Weights of a small transformer language model.
Architecture: normalized queries and keys, some layers without attention, hashed n-gram embeddings, a smear gate.
Each number is 128 + 24 x the weight over its row's rms, rounded and kept within 0 to 255. Layers, rows and columns count from 0. The size above them is the row's rms in percent of the matrix's.

# layer 5 MLP down (transposed), 960x160, rms 0.0764, rows 741-760, columns 0-79
size [ 70  94 106 101 108 100  88 112 109  94 107 104 102 103  93 104  93 111 101  92]
[[136  95 102 109 169 160 131 117 154 117 113 165 149 107  99 124 128 118 134 150 174 132  74 162 131  78 169 143 142 120 150 139 125 143 119 153 143 113 140 105 124 146 150 158 139 116 110  93 128 154 129 142 153  93 126 113 118 141 134  64 141 133  96 135  99 144 104 129 161 103 134 132 125  33 117 132 120  98 115 125]
 [163 150 133 128 111 148  99 142  84 114 102 105 111  78 152 125 118 170 147 145 109 134 117 142 114  92 111 162 186  99 136 144  88 104 111 147 130 110 124 130 112 151 114 112 126 128 159 121 123 126 120 131  91 113 139 190  89 102 101 153  82 138 128 175 153 161 172 141 152 113 136 114 131 120 135 131 128  76 134 113]
 [146 107 126 133 137 119 125 125  93 116 132 124 155  57 134 144 121 152 123 161 119 154 134 156 115 155 197 152 141  84 130 138 118 126 161 124 126 126 117 108  97 129 151  98 129 140 144 146 111 117 112 151 131 156 129 143 124 119 172 178 110 136 115 135 101 101  98 132 113 106 102 144  98 131 159 141 129 140 133 134]
 [175 120 131  74 136 122 150  98  88  98 149 139 165 110 180  76 129 172 172 137  97 119 132 119 123 162 119 174 104 113 164 129  85 117 120 122 103 121 131  99 120 105 119 130 113 104  87  84 155 121 157 116 106 107 126 191  99 115 138  79 138 168 127 160 120 140 138 159 156 109 124 121 150 119 161 135  75 114 135 142]
 [179 140 189 100 111 100 128 113 155 108 160 124  91 104 167 121 116 137 190 116 128 100 176 133 154 122 178 110  75 141 149 121 111 149 178 101 139 113 163 136 118 132 103 147 119 139 128 103 136  82 111 116 151 152 130 120 149 120 103 136 159 128 141 123  86 142  92 129 132 102  99 156 140 148 115  99 133 110  88 132]
 [127 165 155 128 165  99 116 107 112 105 154 113 177 151 139 152 147 123 134 131 169 121 135 104 111 125 162 128 118 127 165 138 141 144 136 148 125 123 150 124  94 104 129 126 113  95 143 134 125  72 100 122  94  94 134 119 121 115 127 153 117 169 132 137 106 146 139 136  78 152 137 140 142 133 118 108  93 153 170 117]
 [107 120  64 137 131 112 109 123 195 109 106 152 147 155  93 120 103  79 151 119 101 129 143 125 162 133  66 136 119 154 138 141 124 122 114 103 151 160 146 119 128 104 143 138 119 134 109 135 160 123 117 153 109 130 114 127 163 148 115 138 127 139 157  95 124 110 133 178 128 133 127 124 134 111 158 160 143 140 121  83]
 [142  94 107 124 129 167 166 107 137 124 131 136 116  90 176 143  78 150 116 121 105 134 140 147 157 119 104 131 182 125 145 126 131 121 133 155 128 150 111 176  80 102 113 152 150 156 101  99 107 160 113 111 144 146 153 141  84 162 117 132 103 140 134 129 142 145 114 119 164 127 149 118 141 127 153 147 127  92 131 146]
 [122 174 149 124 124 187 122 117 157 118 125 146 105 133 150 143 152 117 161 101 140 129 102 143 135  84 143 108 107 118 144 134 131 120  98 134 122 109 118 127 119 141 115 129 117 154 133 129 122 180 188  88 163 183 132 140 150 100  87  95 141  94  72 141 115 108 135 128 126 122 122  97 142 116 109 137 132  88  96 136]
 [106 158 145 117 136 124 130 114 121 142 105 174 125 144 121 100 123 139 123  76 100 123 140 103 172 160 100 112 161 117 159 180 144 156  85  84 120 143 107 148 111 117 129 110 143 182 135 111 150 152 105 106 150 133  83  91 134 108 106 140 104 145 131 159 148  99 140 127 112 140 129  73 166 119 119 125  99 106 112 120]
 [102 127 104 124 117 131 148 144  96 103 110  94 159 133 137  98 154 147 135 149  95 143 105 117 108 117 115 127 144 132 123 125  94 107 117 133 148 166 111 112 122 154 136 155 151 130  70 103 147 103 142 119 131 107 152 125  84 125 101 110 122 116 140 151 152 136 168 105 160 160 100  97 159 118 124 151 101 106 183 140]
 [ 99  93 128 160 117 142 129  68 141 140 132 131 111  73 148  91 118 115 110 148 120 131  74 178 172 127 142 108 126 120 118 111  88 167 132  97 138 115 141 159 122 142  85 164 101 165 113 112 160 147 171 100 143 162 144 136  90 177 126 121 138 140 124 161 107 118 123 105 120 140 149 141 143 101 107 106 146  89 125 165]
 [142 155 130  92 110  94 174 142 158 175 123 137 132 131 142 146 139 141 129 134 154 132  88 149 162 120 121 142  87 119 165 149 126 125 137 103 114 123 114 115 136 106 136 108 155 103 197 139 115  68 139 112 155 107 140  97  90 116 104 110 160 131 134 148 110 101 157  80 147 135 110 125 143 117 123 168 144 106 102 118]
 [121 108 139 129 127 116 117 139 110 133 154 132 103 154 152 128  95  94 121 157  78 127  97 137 115 136 161  90 135 112 141 125 102 114  91 109 123 117 155 154  98 115 157 128 111 165 133  77  94 121  97 133 100 146 137 116 123 161 122 141 129 123 143 125 133 153 176  98 127 118  98  84 168 104 131 112  85 116 116 156]
 [149 103 145 117 140 143 153 110  86 121 146 135 172 136 124 124 175 124 159  82 107 164  91  92  85 136 163 121 151 127 133  78 151 145 151 144 101 157 112 145 141 108 132 113 119 106 112 100  77 115  96 128 132 134 165 138 131 149 126 102 114 129 108 105 149 131 142 159 116 137 138 132 130  89 113 107 144 136 146 130]
 [118 137 157 114 101 119 173 105 117 150  99 133 154 135 132 125 171 113 149 126 170 151 134 104 154 137 136 162 126 125 144 151 111 141 136 176 144 127 113 134 109 137 109  96 101 126  95 174 142 120  65 128 147 174 123 144 104 147 158  80 138 158 133 148 114 109 137 121 109 101 153 122  83 117 135  97 111  97 139 131]
 [108 155 107 116 104 142 161 118 166 109 108 122 132  67 163 118 134 106 138 131 119 101 124 148 147 100 111  93 134 103 159 106 119 167 140 132 135 127 132 143  90 107 105 132 111 151 141 157 117 103 144 162 121 149  90 154 125 126 182 139 153 139  93 130  83 144 117 101  98 120 150 142 168 112  88 122 149 137 109 125]
 [154 108  99 140 110 125 133 135 130 117 100 128 105  91 136 106 109  95 136 110 121 131 105 163 125  98 168 139 191 122 132 141 137 109 113 131 113 147 114 158  87 115  94 114 136 169 106 103 134 116 158 126 141 144 177 184 110 163 106 130 169 137  97 126 135 122 121 112 134 133 138  89 102 134 141 127 168  90 163 134]
 [147 114  88  84  98 141 126 159 116 169 119 118 144 142 134 111 129  83  78 139  98 155 117 167 139 157 131 133 110 164 114 149 114 101  97 155 139  89 160 147 109 129 125  87 146 162 107 109 101 122 105 154 111 134 112 118 105 125 175 169 121 112 139 138 130 112 137  86  88 164  93 142 166 103 136 116 116 126 139  90]
 [134  92 136 126 164 142 124 113 108 100 111 118 139  73 174 136 171 113  75 142 141 143 103 101 153  82 115 106 129 170 187 134 101 101 156 134 147 159 145 103 142  96 150 163 157 116 140 128 179 156 146 102  91 156 133 124 108 105 172 136  94 140 153 160 150  95 140 145 145 153 130 146 131 139 159 156 138 132 129 160]]
# layer 5 MLP up, 960x160, rms 0.0859, rows 742-761, columns 0-79
size [ 91 115 102 112  98  87 103 109  92 110 104 105  98  96 107  91 110  97  86 112]
[[119 146 121 120 125 118 135 148 142 126 138 145 140 141 125 143 122  81 164 165 196  99 148 119 136 117 109 102  77 110 146 122 114 139 162 154 119 115 123 115 126  97 133 123 140 112 122 119 105 154  74 159 182 119 117 139 170 136 101 132 151 118 122 118 158 106 119 153 124 107 100 135 130 116 139 139 124 101 114  78]
 [113 150 176 106 138 114 124 131 181 112 106 144 147 118 110 123 163 151  88 107 163 126 109 141 113 155 169 130  85 115 150 174 139 137 137 137 158  87 140 121 146  97 137 103 128 135 131 125  73 164 127 134 124 133 114 137 136 152 169 144 127  91 146 133 152 119 110  75  55 110 121  99 124 178 143 151 119 131 112 144]
 [123  88 125 135 122 156 114 122 144  94  99 129 115 142 105 141 129 137 109 132 147 101 117 136 128 167 126 133 109 188 153  85 169 130 141 121 134 141 131 151 120 177 152 121 153 121 150 165 144 187 125 122 127  91 117 131 128 137 110 155 129  90 161 106 110  92 131 143  99 147 154  95 126 154 118  96 114 136  99  73]
 [152 113 116 153 161 106 107 119 186 160 123 138 124 140 114 130  81 110 128 108 134 143 159 162 123 155 136 111  92 205 132 138 110 140 110 114 120 102 112 157 129 149 101 141  53 171 147 132  96 132 128 151 128  84 129 122 169 162  83 122 142 131 119 144 140 159  75 152 131 133 128 156  80 173  80 154 114 150 124 146]
 [ 95 113 103 144 144 117 149  97 143 200 133 158 124 154  90 120  92 134 125 106  99 139 145 148 136 145  89 120 137 108 107 123 181 129 150 114 143 136  97 155 110 139 149 131 120 166 131 100  89 130 132 159 149 128 154 113 116 178 120 157 153 164 110 137  79  76  96 141 137  88  97 129 108  93 110 126 153 132 146  88]
 [117 151 135 123 119 153 128 145  94 106 143 138 128 122 186 159 169 146 126 137 134 120 162 154 138 128 172 121 130 137 145 158  72 109 131 169 137 104 120 146 120 118 115  96 136 160 101 148 105 143 127  99 132 111 137 118 105 105 113 108 128 162  98 162 111 131 131 111 143 155 124 131 142 110  97 112 125 138 116 183]
 [148 141 140 131 128 160 134 144 104 126 110 191 140 182 126 137 124  87 111 121 186 134 135 115  84  98 159  78 134 147 137 112 172 154 128 111 150 136 158 123 149 108 107 124 153 157 159 126 147 111  91 104 200 109 109 117 145 155 117 156 101 133 114 148 110 150 121 123 145 144 120 115 101 126 120 116 117 149 154 150]
 [126 173 100 116 153 143 118 165 117 116 102 139 112 106  81 136 111  93 140  91 130 126 106 158 103 174 132 147  41 135 114  70 109 157  94  82 138 116 156  68 143 122 125 120 103 136 160 125 123 162 134 122 118 130 112 167 171 114 115 124  99 118 166  91  78 114 103 111 148 109 105 119 114 113 104 151 118 138 126 132]
 [163 105 130 133 140 143 126 106 148 123 130 109 126 123 135 132 129 176 113 136 129 131  94 155  82  92 143 100 120 116 116 120 116 108 147 114  79 124 125  79 123 140 141 137 119 130 160 126 102 128 120 176 134 151 169 129 134 179 159 125 155 120 111 121 126 109  79 107 117 131 119 151  72 127  78 106 154 127 112 137]
 [102  75  81 115 157 165 115 117 141 158 138 122 121 135 138 133 159 147 124 138 150 129 143 113 136  99 145 102 129 126  96  58 104 135 155 161 149 107 141  72 137 159 142 130  92 129  97 160 106 137 123 169 151 136 146 149 157 152 113 144 144 120  84 121 137 107 104  83 118 122 103 117 143 111 112 137 114 127 132 125]
 [127 100 124 129 150 118 127 102 135 121 111 133 129 159 133 134  78 135 141 151 141 133 101  94 125 155 132 120 121 112 108 152 181 152 124 148 130 120 133 128 110 160 156 112 113 116 104 145 107 215  92 138 144 147 115  99 129 106 180 134 132 133  87  88 135 129  80 119 136 147 120 170 122 147 160 106 123 111 118 131]
 [157 135 148 157 164 130 132 164 134 149 145 133 160 148 131 186  88  81 131 156 150 133 118 155 108 126 127 156  84 112 102 150 133 133 142 126 103 127 123 117 193 123  90 126 121 146 151 150 117 127 134 151 150 126 150  89 122 149 125 123 138 104 116  76 142  89 106 108 113 141  81 133 114 145 120  99  96 139  90 128]
 [125 116 113 128 130 115  98 158 152 124 119 187 140 121 102 165 169 155 107 120 104 150 134 122 117 129 143 166 136 108 125  82 152 152 141  96 136  69 134 125 111 113 138 142 142 136  95 141 130 136 109 145 131 126  91 102 151 166 126  87 125 133 100 103 155 153 126 139 134 122 136 164 137 127 140 146  97  97 149 149]
 [135 135  99 156 138 153 133 169 127 112 113 124  33 116 112 109  95 132 127 123 128 113 164 153 153 146 159  83 147 158 112 144  67  97 116 142 135  92 122 118 160 136 104 148 142 169 126 134 138 179 145 129 147 162  79 117 144 171 104 162 102 145 126 126 127 144 147 123 119 125 116 115 122 147 125 149 131 126 119 137]
 [114 131 118  48 124 130 136 136 116 150 135 154 112 149 114 117 146 126 108  87 137 132 180 117  76  95 115 165 129 148 120  86 153 151 149 155 106 150 158 121 115 193 109 115  93 113 135 125 102 109 103 128 191 149 153  79 113 109 130 103 119  88 121 131  82 140  87  87 132  99 135 103 113 143 124 109 120 121  82 135]
 [130 108 122 148 131 182  88 122 167 126 115 118 142 133  94 159 134 151  99 133 126 149 123 122 113 128 143 111 155 167 124 137 130 135 108  81 115 123  94  93 132 158 112  89  72 136 114 138  72 115  88 111 149 176 152 120 132 134 139 148 128 149 127 156 140 146 111 137 140 144 108 158 134  97 131 123 154 112 150 135]
 [129 122 102 123 151 160  99 148 164  99 112 140 133  88 134  94  62 118 105  79 134 121 141 151  88 100 178 116 138 147  97 103 148 138  99 127  95 137 160 117  95 103 109  72 101 173 104 116 117 133 128 141 156 132 139 134 153 168 113 130 111 142 125 140 139 113 103  90 108 108  97  80 107 155 125 119 155  78 158  74]
 [133 139 129 128 128 100 112 146 123  99 105 180 155 132  94 159 131 138 129 129 128 147 122 140 113 110 120 155 136 126 139 119 124 187  94 142 133 120  60 149  89 129 125 132 140 142 107 142 107 122 121 182 101 130 111  94 168 171 122  89 124 175 101  91 116 144 107 133 125 107 144 157 117 112 115 159  77 144 124 134]
 [102 107  97  87 102  98 119 148 142 161 128 156 136 195 142 118 102  98 123 135 131 132 120 126 144  89 155  92 111 195  92 151 108 123 112 115 107 135 134 148 119 142 119 133 106 144 127 149  91 123  78 114 165 147 149  91 156 132 125 153 127 118 153 138 108 100  98 104  78  92 133 117 153 112 114  81 185 129 151 124]
 [107 110 114 108 130 169 134 162 138 136 115 198 131 127 130 152 112 105 121 124 144  76 173 140 141 145 170 124 111 137 126 141 151 122 101 105 104 144 105 111 146 138 150 110  76 137 124 158 125  85 117 183 161 105  75 135 113 132 160 141 135 125  99 110 131 143 146  89 121 123 126 101 124 166 105 122 114 124 131 141]]